Weights of a small transformer language model: a variant of Adam for these matrices.
Each number is 128 + 32 x the weight over its row's rms, rounded and kept within 0 to 255. Layers, rows and columns count from 0. The size above them is the row's rms in percent of the matrix's.

# layer 5 MLP gate, 896x224, rms 0.0714, rows 350-359, columns 0-111
size [100  99 102  89 102  97  97  97  90  99]
[[164 183 177 139 111 109 176 158 126 177 153 176 133 138 191 129 134 119 103 123 154 175  90  91 153 116  92 155 163 144 135 120  79 162 191 123 169 129 177 142 153 133 145 130 154 114 154 128 169 195 129 165 106  93 137 112 104 147  85 120  82 145  79 135 153 126 109 186 127 127 163  84 187 164  92 104 125 201 177 117  99  97 101 140  71 106 152  87 146 139  85 137 125 133  27 170 141 122 152 127 119 140 126 133 103 148 123 121 125  89 108 148]
 [131 113 148  71 142 133 127 106 111  95 165 109 148 147 139 125 116 158 130 161 155 137 172 177  48 148 149 133 141 133  73 105 107 141  51 151 118  63  93 111 120 181 140 160 176 146 135  62 186 136 136 102 132 125 190 137  98 101  74 125 106 165 137 120  74 130 107 190 146 127 129 196 114 148 135 163 112 182  60 117  77 166 124 106  89 140 105 137 143 154 126 129 150 168 140 126 120  66  65 198 138 143 101 141 103  85 107 109 126 154  88 110]
 [ 56 103 142 173 117 142 158 113  93 128  14 136 131 104 141 149 191 202 163 104  84 140 116 141  61 139 134 117 128  50 118 110 125 137 165 169 110 102 127 137 135  86 125  75  96  92 128  71 156 163 188 165  71 110  93 151 156 106  94 147  99 134 135 144 150 105 140 142  94 137 149  93 150 132 154  69 115 149 175 175 129  78 112 137  90 114 143 148 198 188 173 131 131 128 136 113 118 165 125 125  52 155 103 142 148 105 106 156 173  83  88 111]
 [128 123 135 100 118 159 138 178 104  99 136 150 105  75 166 179 113 137 104 143 144 107 100 118  92 109 146 133 121  90 137 171 133 142 103 199  98  52  57 120 128 110 110  84  79 151 101 164 124 123 152 157 176 140 124 159 126 101 176 138 136 110 149 117 126 102 164 157 146 255 145 131 118 143  99 183 173 114  73  69 152  47 152  53  61 140 125 121 141 127  89 139  99  40 139 124 114 120 126 138 177 135 142 132 128 165 142  71 143 135  70 128]
 [157  96 144 110 142 143 172 118 141 167 131 113 140 170 163  99 137 126 119 164 142 114  38 122  99  55 179 179 110  39 104  97 173 141 165  95 147  91 142 133 143 154 157  67 134 126 142 122 153 147 177 139 193 135 115 223 126 140 142 158 193 164 119 150 133  62  76 124 118 127  90 154 131  99 124 135 166 116 122 160 109 132 183 109 114 142 111 152 166 142 133 155 122 139 115 115 158 108 113 130 125 145 111 132  91 129 135 102 189  81 175 102]
 [ 47 137 140 173 125 120 146  39 174 131  84 188 141 152 129 130 130 149 116  82  98 164  81 189 137 134 133  73 106  67 183 174 132 110 134 109 121  97 143 144 111  99 128 138 108 104 157 181 155 150 142 169 127 179 131 156 122 141 108 132 144 127 144 136 125 131  94 165 150 156 113 143 171 114 250 172 111  90  92 127 162  37 142 132 167 104 124 132 133 109  95 112 158  89 123  97 115 141 115 122 132 107 170 131 143 183 143 121 147 114 115 128]
 [191 148 104 113 173 102  58 156 194 171 148 136 123 178 109 146 168  96 144 117 159 161  90 100 147  95 169 160 156  72 158 114  91 141 106 120  57 146  74 132 140 127 101 119 110 124 176 157 139 174 178 119 152 121 148 160 147 167 129 188 189 145 123 144 153 119 142 154 155 114 192 155 155 115 115 120  90 130  92 108 126 138 111 158  92 103  91 106 122  55 166 129 170 106 163 146 100 151 107 127 159  61 112 167 158 193 124  91 133  66  94 113]
 [ 89 186 169 127 123  77 108 127 127 165 170 212 142 152 145 116 135 117 106  97 134 130 152 164 146 108 184 105 139 144 186 114 100 116 144 139 106 171  88 111  66 142 140 150  77  69 212 158 131 153 128 192 130 125 119  92 146 182 110 112 104 105 203 127 166 161  72 117  81  60 142 142 144 172 176 108 107 148 116 119 186 113 122 169 196 175 135 123  85 100 109 114 172 148 115 120 123 118 188 138 153 166  98 149 129 167  89 132 123 134 147 190]
 [ 90 111 114 153  84 180 111 168 182 121 159 175 160 122 127 150 118 172 155 133 154 140 101 113 126 139  57 115  82 102 105  81  56 110 103 108 115 172 109  68 146 180 120 149  84 122 144  82  86 152 173 148 117 169 138 145 167  96 123 147 198 115 103 109 113 141 193 135 126 138 177 109  98 108 133  81 139 167 155 131 116 165 153 138 115 111 181 147 102 137 201 130 132 136 126 137 103 104  98 161  78 134 156 176 135 172 127 103 129  17  68 127]
 [108 161 138 132  75 102 137  97 166 102 145 135 119 201 204 122  72 109 100 153 114 137 157 132 137 117 184 174 115 100 101 130 157 157 125 195 117 143 168  76 109 127  56 112 180 119 111 125 130  94 113  81 138  92 133 131  98 162 106  96 141 114  88 117 169 145 109  88  89 147 113  96 108 129 117 135 173 147 179 103 119 119 142 213 112 146 134 114 144 153 124 102 136  94 124 150 166  89 100 150 165 108 121 113 124 164  73 127 109 118 111 170]]
# layer 5 MLP up, 896x224, rms 0.0677, rows 350-359, columns 0-111
size [ 99 101 101  91 100 104  99  99  92  97]
[[ 82 188 180 164 156 159 131 154  79 164 110  77 100 130 138 124 149 185 108 158 128 154 152  93 127  98  98 108 154  80 158 138 103 115 172 176 150 105 141 107 142 144 106 159  98 111  79 121 179 141 133 116  99 152  72  87 137 164  96 160 147 116  69 134 134 114 108  83 162 165 126  55 192 139 160  77 164 157 203  91 109  59 126 184 128 129 117 128 150 164  71 104  86 137  86 146 142 134 132 160 134 101 112 146 120 163 120 148 131 122  61 149]
 [115 107 198 104 126 154  92 141  84 121 170 120 128 117  92 135 156 112 111 135 126 112 121 135 135 161 151  92 152  66 192 139  96 161 148 121 143 118  64 153 138 140  85 126 120 147 142 100 133 156  84 124 184 134 124 146 149 131  97 103 118 124 195 139 113 109 108 179  92 146 136 167 119 161 109 172 133 124 126 140  88  89 200  86  95  86 151  90 131 168 115 105  90 136 174 173  59  47 108 147 142 170 175  94 134  95 135  99  73 150 129 106]
 [159 120  65 148  58 107 100  56 134 140 112 107 142 146 164 104 213 102 123  82 133 106  73  99 151 146 124 133 143 111  53 161 123 144 130 141 141 162 146  98 167  58 159  97  78 125 142 195  94 156 139 134 131 100 147 125  77 127 124  73 138 146  94 155 137 101 138 128 118 109 158  63 167 138  77 129 137 103  81 133 150  98 105 135  79 103 132 188 136  83 132  91  72 200 114 146 102  98 119 148 127  79 116 140 145 106  88 129 161 112  51 101]
 [188 124 109 123  70 165 112 119  80 119 117 128 148 133 129 167 150  99 187  84 121 114 119 180  94 124 148  79 114 154 153 129 141 129 115 140 133  87 108 118 128 151 128 154 113  95 217 116 107 137 167 130 114  88 167 123  95  72 106  99 149 127 133 112 160 118 161 121  80 161 113 109  95 141 118 132 172 120 100 123 161 122 141 155 143 132 162 185 100 116  62 123  92  87  90 158 141 144 147 124 124 111 119 153 108 116 188 110 205 115 137 174]
 [158 178 122 105 100 193 112  82 134 131 120 213  65 116  83 119 171 181 157 121 143 118 129 114 153  93 138 140 146 142 221 107 162 138  68  82  88 139 129 157 134 171 164 173 170  71 126 126  97 105 125 140 125 140 130 106 107 111 127 128 111 116 103 153 118  91  95 145 122 114 199 121 110 117 119 144 152 106 155 154 138 141 100 164 203 194 152  76 110 142 100 120 121 125 179 113 118 168 171 115 156 151 130 134  99 146 153  89 105 153  73 158]
 [138 173 162 134 161  67 163 169  97 136 173 103 174 125 104 169 148 156  89  73 129 124 181  77  75 100 129 179 157 102  87  98 115 100 168 148 139 118 176 164 109 147 135 152 126 113  89 210 116 127 165 148 107 137 118 107 127 164 184 135 101 139 116 105  82  69  82 192  95 128  82 165 159 153 119 112 182 149 150 137 177 109 150 162 158  96 161 101 185  87 123 175 128 149 156 134 153 120 121 147 149  90 137 152 126 134 139  56 118 121 117  72]
 [ 92 136  92 137  84  80 178 111 117  91 133 127 111  35 116 109 125 144 114 107  73 128 138 113 148  65 134 147 154 158 119 152 129 124 181 115 175  55  51 125 165 111 175 145 127 114 164 112 108  88 147 141  97 122 181  93 136 108  96 129 134 221 137 109 124 136 165 150 104 114 108 132 151 180 157 199 120  83 142 124 126 192 149 109 156 130 115 131 121  98 112 138 114 139 155  96 106 113 130  98 133 149  97  66 107 166 113 129 122 177 211 167]
 [140 111 136  70  99 115 162 115 209 139 143  56 163 179  95 135 138  99  82 167 164  98 147  76 155 113  55 106 122 157 232 168 115 173 125  92 139 123 112 105 156 114 109  95 120 160 128  93 100 103 119 100 116 133 103 118 197 162 118 177 146  99 114  52 136 114 168 113  90  98 130 148  97  90 139 132 164 156 231  79 129 147 141 141 116 157  81  77 171 103  95 123 153 106 112 132 108 158  97 133 123 118 161 106 129 123 104  96 154 123 131 117]
 [ 56  97  93  68 124 115 163 129 110 118 113 148 123 171  73 161 143 184 133 132 102 136 149 128 169 143 159 117 127 101 131 119 122 108 116  63 112 141 118  88 144 105 152  98 143 119 124 173 162 155 152 138 110 107 209  90 157  95 101  94 122 115  73 139 164  87 105 234 133 141 163 113 124  65  95  91 114 171 154 144 115 138 139  81  73 183 112 131 139 110 135 109 120 118 138 157  67 104 169 174  51 107 160  80 152 114 181 114  83 177  94  44]
 [182  97 138 140  89  81  52 157 166 118 146 116 135  83 124 109 171 127 145 164 175 115 182 154  72  64 133 124 112 166  92 137 132  88 186 182 112 125 110  75 133  84 133 131 176 108 142 138 135 123 111 115 180 130 170 144 124  94 102 169 131 110 109 112 132 108  69 102 156 210 167 165 129 128 148 105  89 144 131  55 150  96 193 122  65 153  81 108 121 130 121 122 110 168 172 179 144 144 116 150 129  42 128 175 160 180 188 161 148 106  99 149]]
# layer 5 MLP down (transposed), 896x224, rms 0.0661, rows 350-358, columns 0-111
size [ 96  99 101  90 101 102  98  99  88]
[[100  57 102  84  89  79  76 125 102  58 120 100 154 178  91 137 109  77 138  89 123  99 144 174 144 132 179  73 107 140 164  98 203  83  92 149 129 145 142 131 105  74 108 124 105 132 113 157 115  72 143 137 114 191 128 150 139 166 135 124 140 168 196  77 137  94 162 138 155 114 123 141 153  92 121 221 108  77  22 133 114  80 160 134 130 151 125 160 103 126 198 126 116 137 192  95 186 117 145 107 113  93 120 145 170 126 115 122 127 161 176  63]
 [115  94 135 132 126 183 135 108 168 105  71 176 185 165 148 145 120  88 144 133  75 119 112  59 169 109 118 132 117 125 177 169 100 152 157 136 157 143 161 152 103  98 196  96 107  50 122 172 135 142 185 161  88  79  49 131 173 105 112  84 148 100 101 123 164  60 185 106 137  84 116  47 101  82 107 142 115 120  97 187 163 111  76 172 149 107  89 148 130  80 134 155 120 138 121  40 141 157 165 148 102  56 105 131 111 146 160 100  97 131 145  78]
 [157 108 112 116 133  74 120 134  85 139 108 115 168 178 172 139 115  78 147  91 183 160 138 161 164 119 108 135 113 128  61 138 159 161 117 112 153 146 216 189 108 168 150 106 143 119 142 156  71 171 130 126 124 129 109 117  96 140 181 183 124 104 121 127 154 106  99 127  79 100 101 187  85  83 137 159 127 117 136 127 167 127 129 143 146 170 140 155 152 134  90 129 160 102  91  80 157 121 110  98 137 135  86 128  72 147 142 147  98 183 148 134]
 [ 91 113 184  68  89  79  88 131 130 124 132 168  66 151 119  66 100 152  92 161 104 162 124 109 128 159 114 119 133 104 103 140 114 104 156  98 141 156 114  97 136  96 116 115 117 192  86 153 126  31 139 107  70 129 112 105  96 157 133  94 169 110  95 106 112 100 163 194 139 115 118 133 186 106 112 109 134 157 147 147 111 101 116 195 170 121 154 143 101 108 122 157 163 142 144  82 103 134 153 106  97 129 187 149 119 163 104 156 137 151 150 150]
 [114 120 159 108  91 162 161 146 132 116 119 103 169 145  83 106 126 143 151 149 121  99 172 114 144  64 138 180 158 197 177 136 121 150 113 150 150 156 127 105 108 134 166  84 203 136 109 175 107 102  51 112 137  98 170 164 144 160 137  95 137 157 119 243  97 157 153 101 113 100 138 146 112  87  92 185 112 120  84 107 156 123 187 117 144 127 162 148 212 114 113 147  72 102 156 107 109 182 135 181 133 109 132 141 102 129 203 120 113 106 113  87]
 [143 114  82 103 118 116 150 177 109 107 111  98  51  90 150 103 148 135  51 152 179 154 141 104  94 128 129 126 133 156 167  99 152 149 114 140  73 130  95  93 148  88 109  93  99 161 131  79  84 103 109 144 161 134 116 133  73 166 164 171 146 133  91  64 146  93  90  87 147 149 192 135 108 169 128 116 136 143 103 104  82 188  63  78 109 166  82 120 107 185 138 114 117 190  57 172 143 100 116  70  41 110 131 114 135 178 108 166 143 152 125 186]
 [191 157 120 114 102 167  87 143 164 143  98 133 145 147 132  92 118  84 122 142 166 187 102 105 118 142 188 155  99  92 149  96 100 136 118 156  81  70  95 133 185 115 128  93 161  99 185 109 157 147 172 164 105 107 152 105 122 160 144 182 132  89  85 146  97 123 131 191  77 111 162 166 156 125 120  72 104  80 131 118 131 141 147  89 142  70 161 157 115 106 114 132 161  97 137 144  81 173  70  69 130 105 113 162 134 123 115 136  93 131  51 148]
 [176 102 133 133 149 154 133 131 105 136 143 137  78  99 168 121 130 152 179  83 144 162  82 138  58 129 218  68 116 174 106  90 117  69 116 119 116 147 160  81 150  96  89 171 130 106 138 183 141 138 145 104  93 101 178  88 112 124 156 117 177  88 125 147 128 121  79 122 215 105  56 146 132 136  85 106  88 121 117 153 125 128 136 160 149 137 192 126 127 150 138 181  89 138 176 134 147  83 121 115 144 147  94 122 130 125 147 131  79  91 181 164]
 [174 139 118 156 111 145 128 119 157 133 135 110 171  96 121 117 127  47 141  94 137 104 120 148  93 126 104 107 160 221 122 151  85 168 202 154 154 146 129 125 117 115 143 126 144 165 148  88 110 170 115 134 128 135  43 145  90 142 172 137 121 137 119 105 114 163 141  45 167  91 135 136  89 217 185 185 171 116 116  61 140 155 129  92 179 126 171 174 119 132 115 121 110  96  94  96 143 177 119  95 220  94 140 128 105 109  81 157 149 106 124 203]]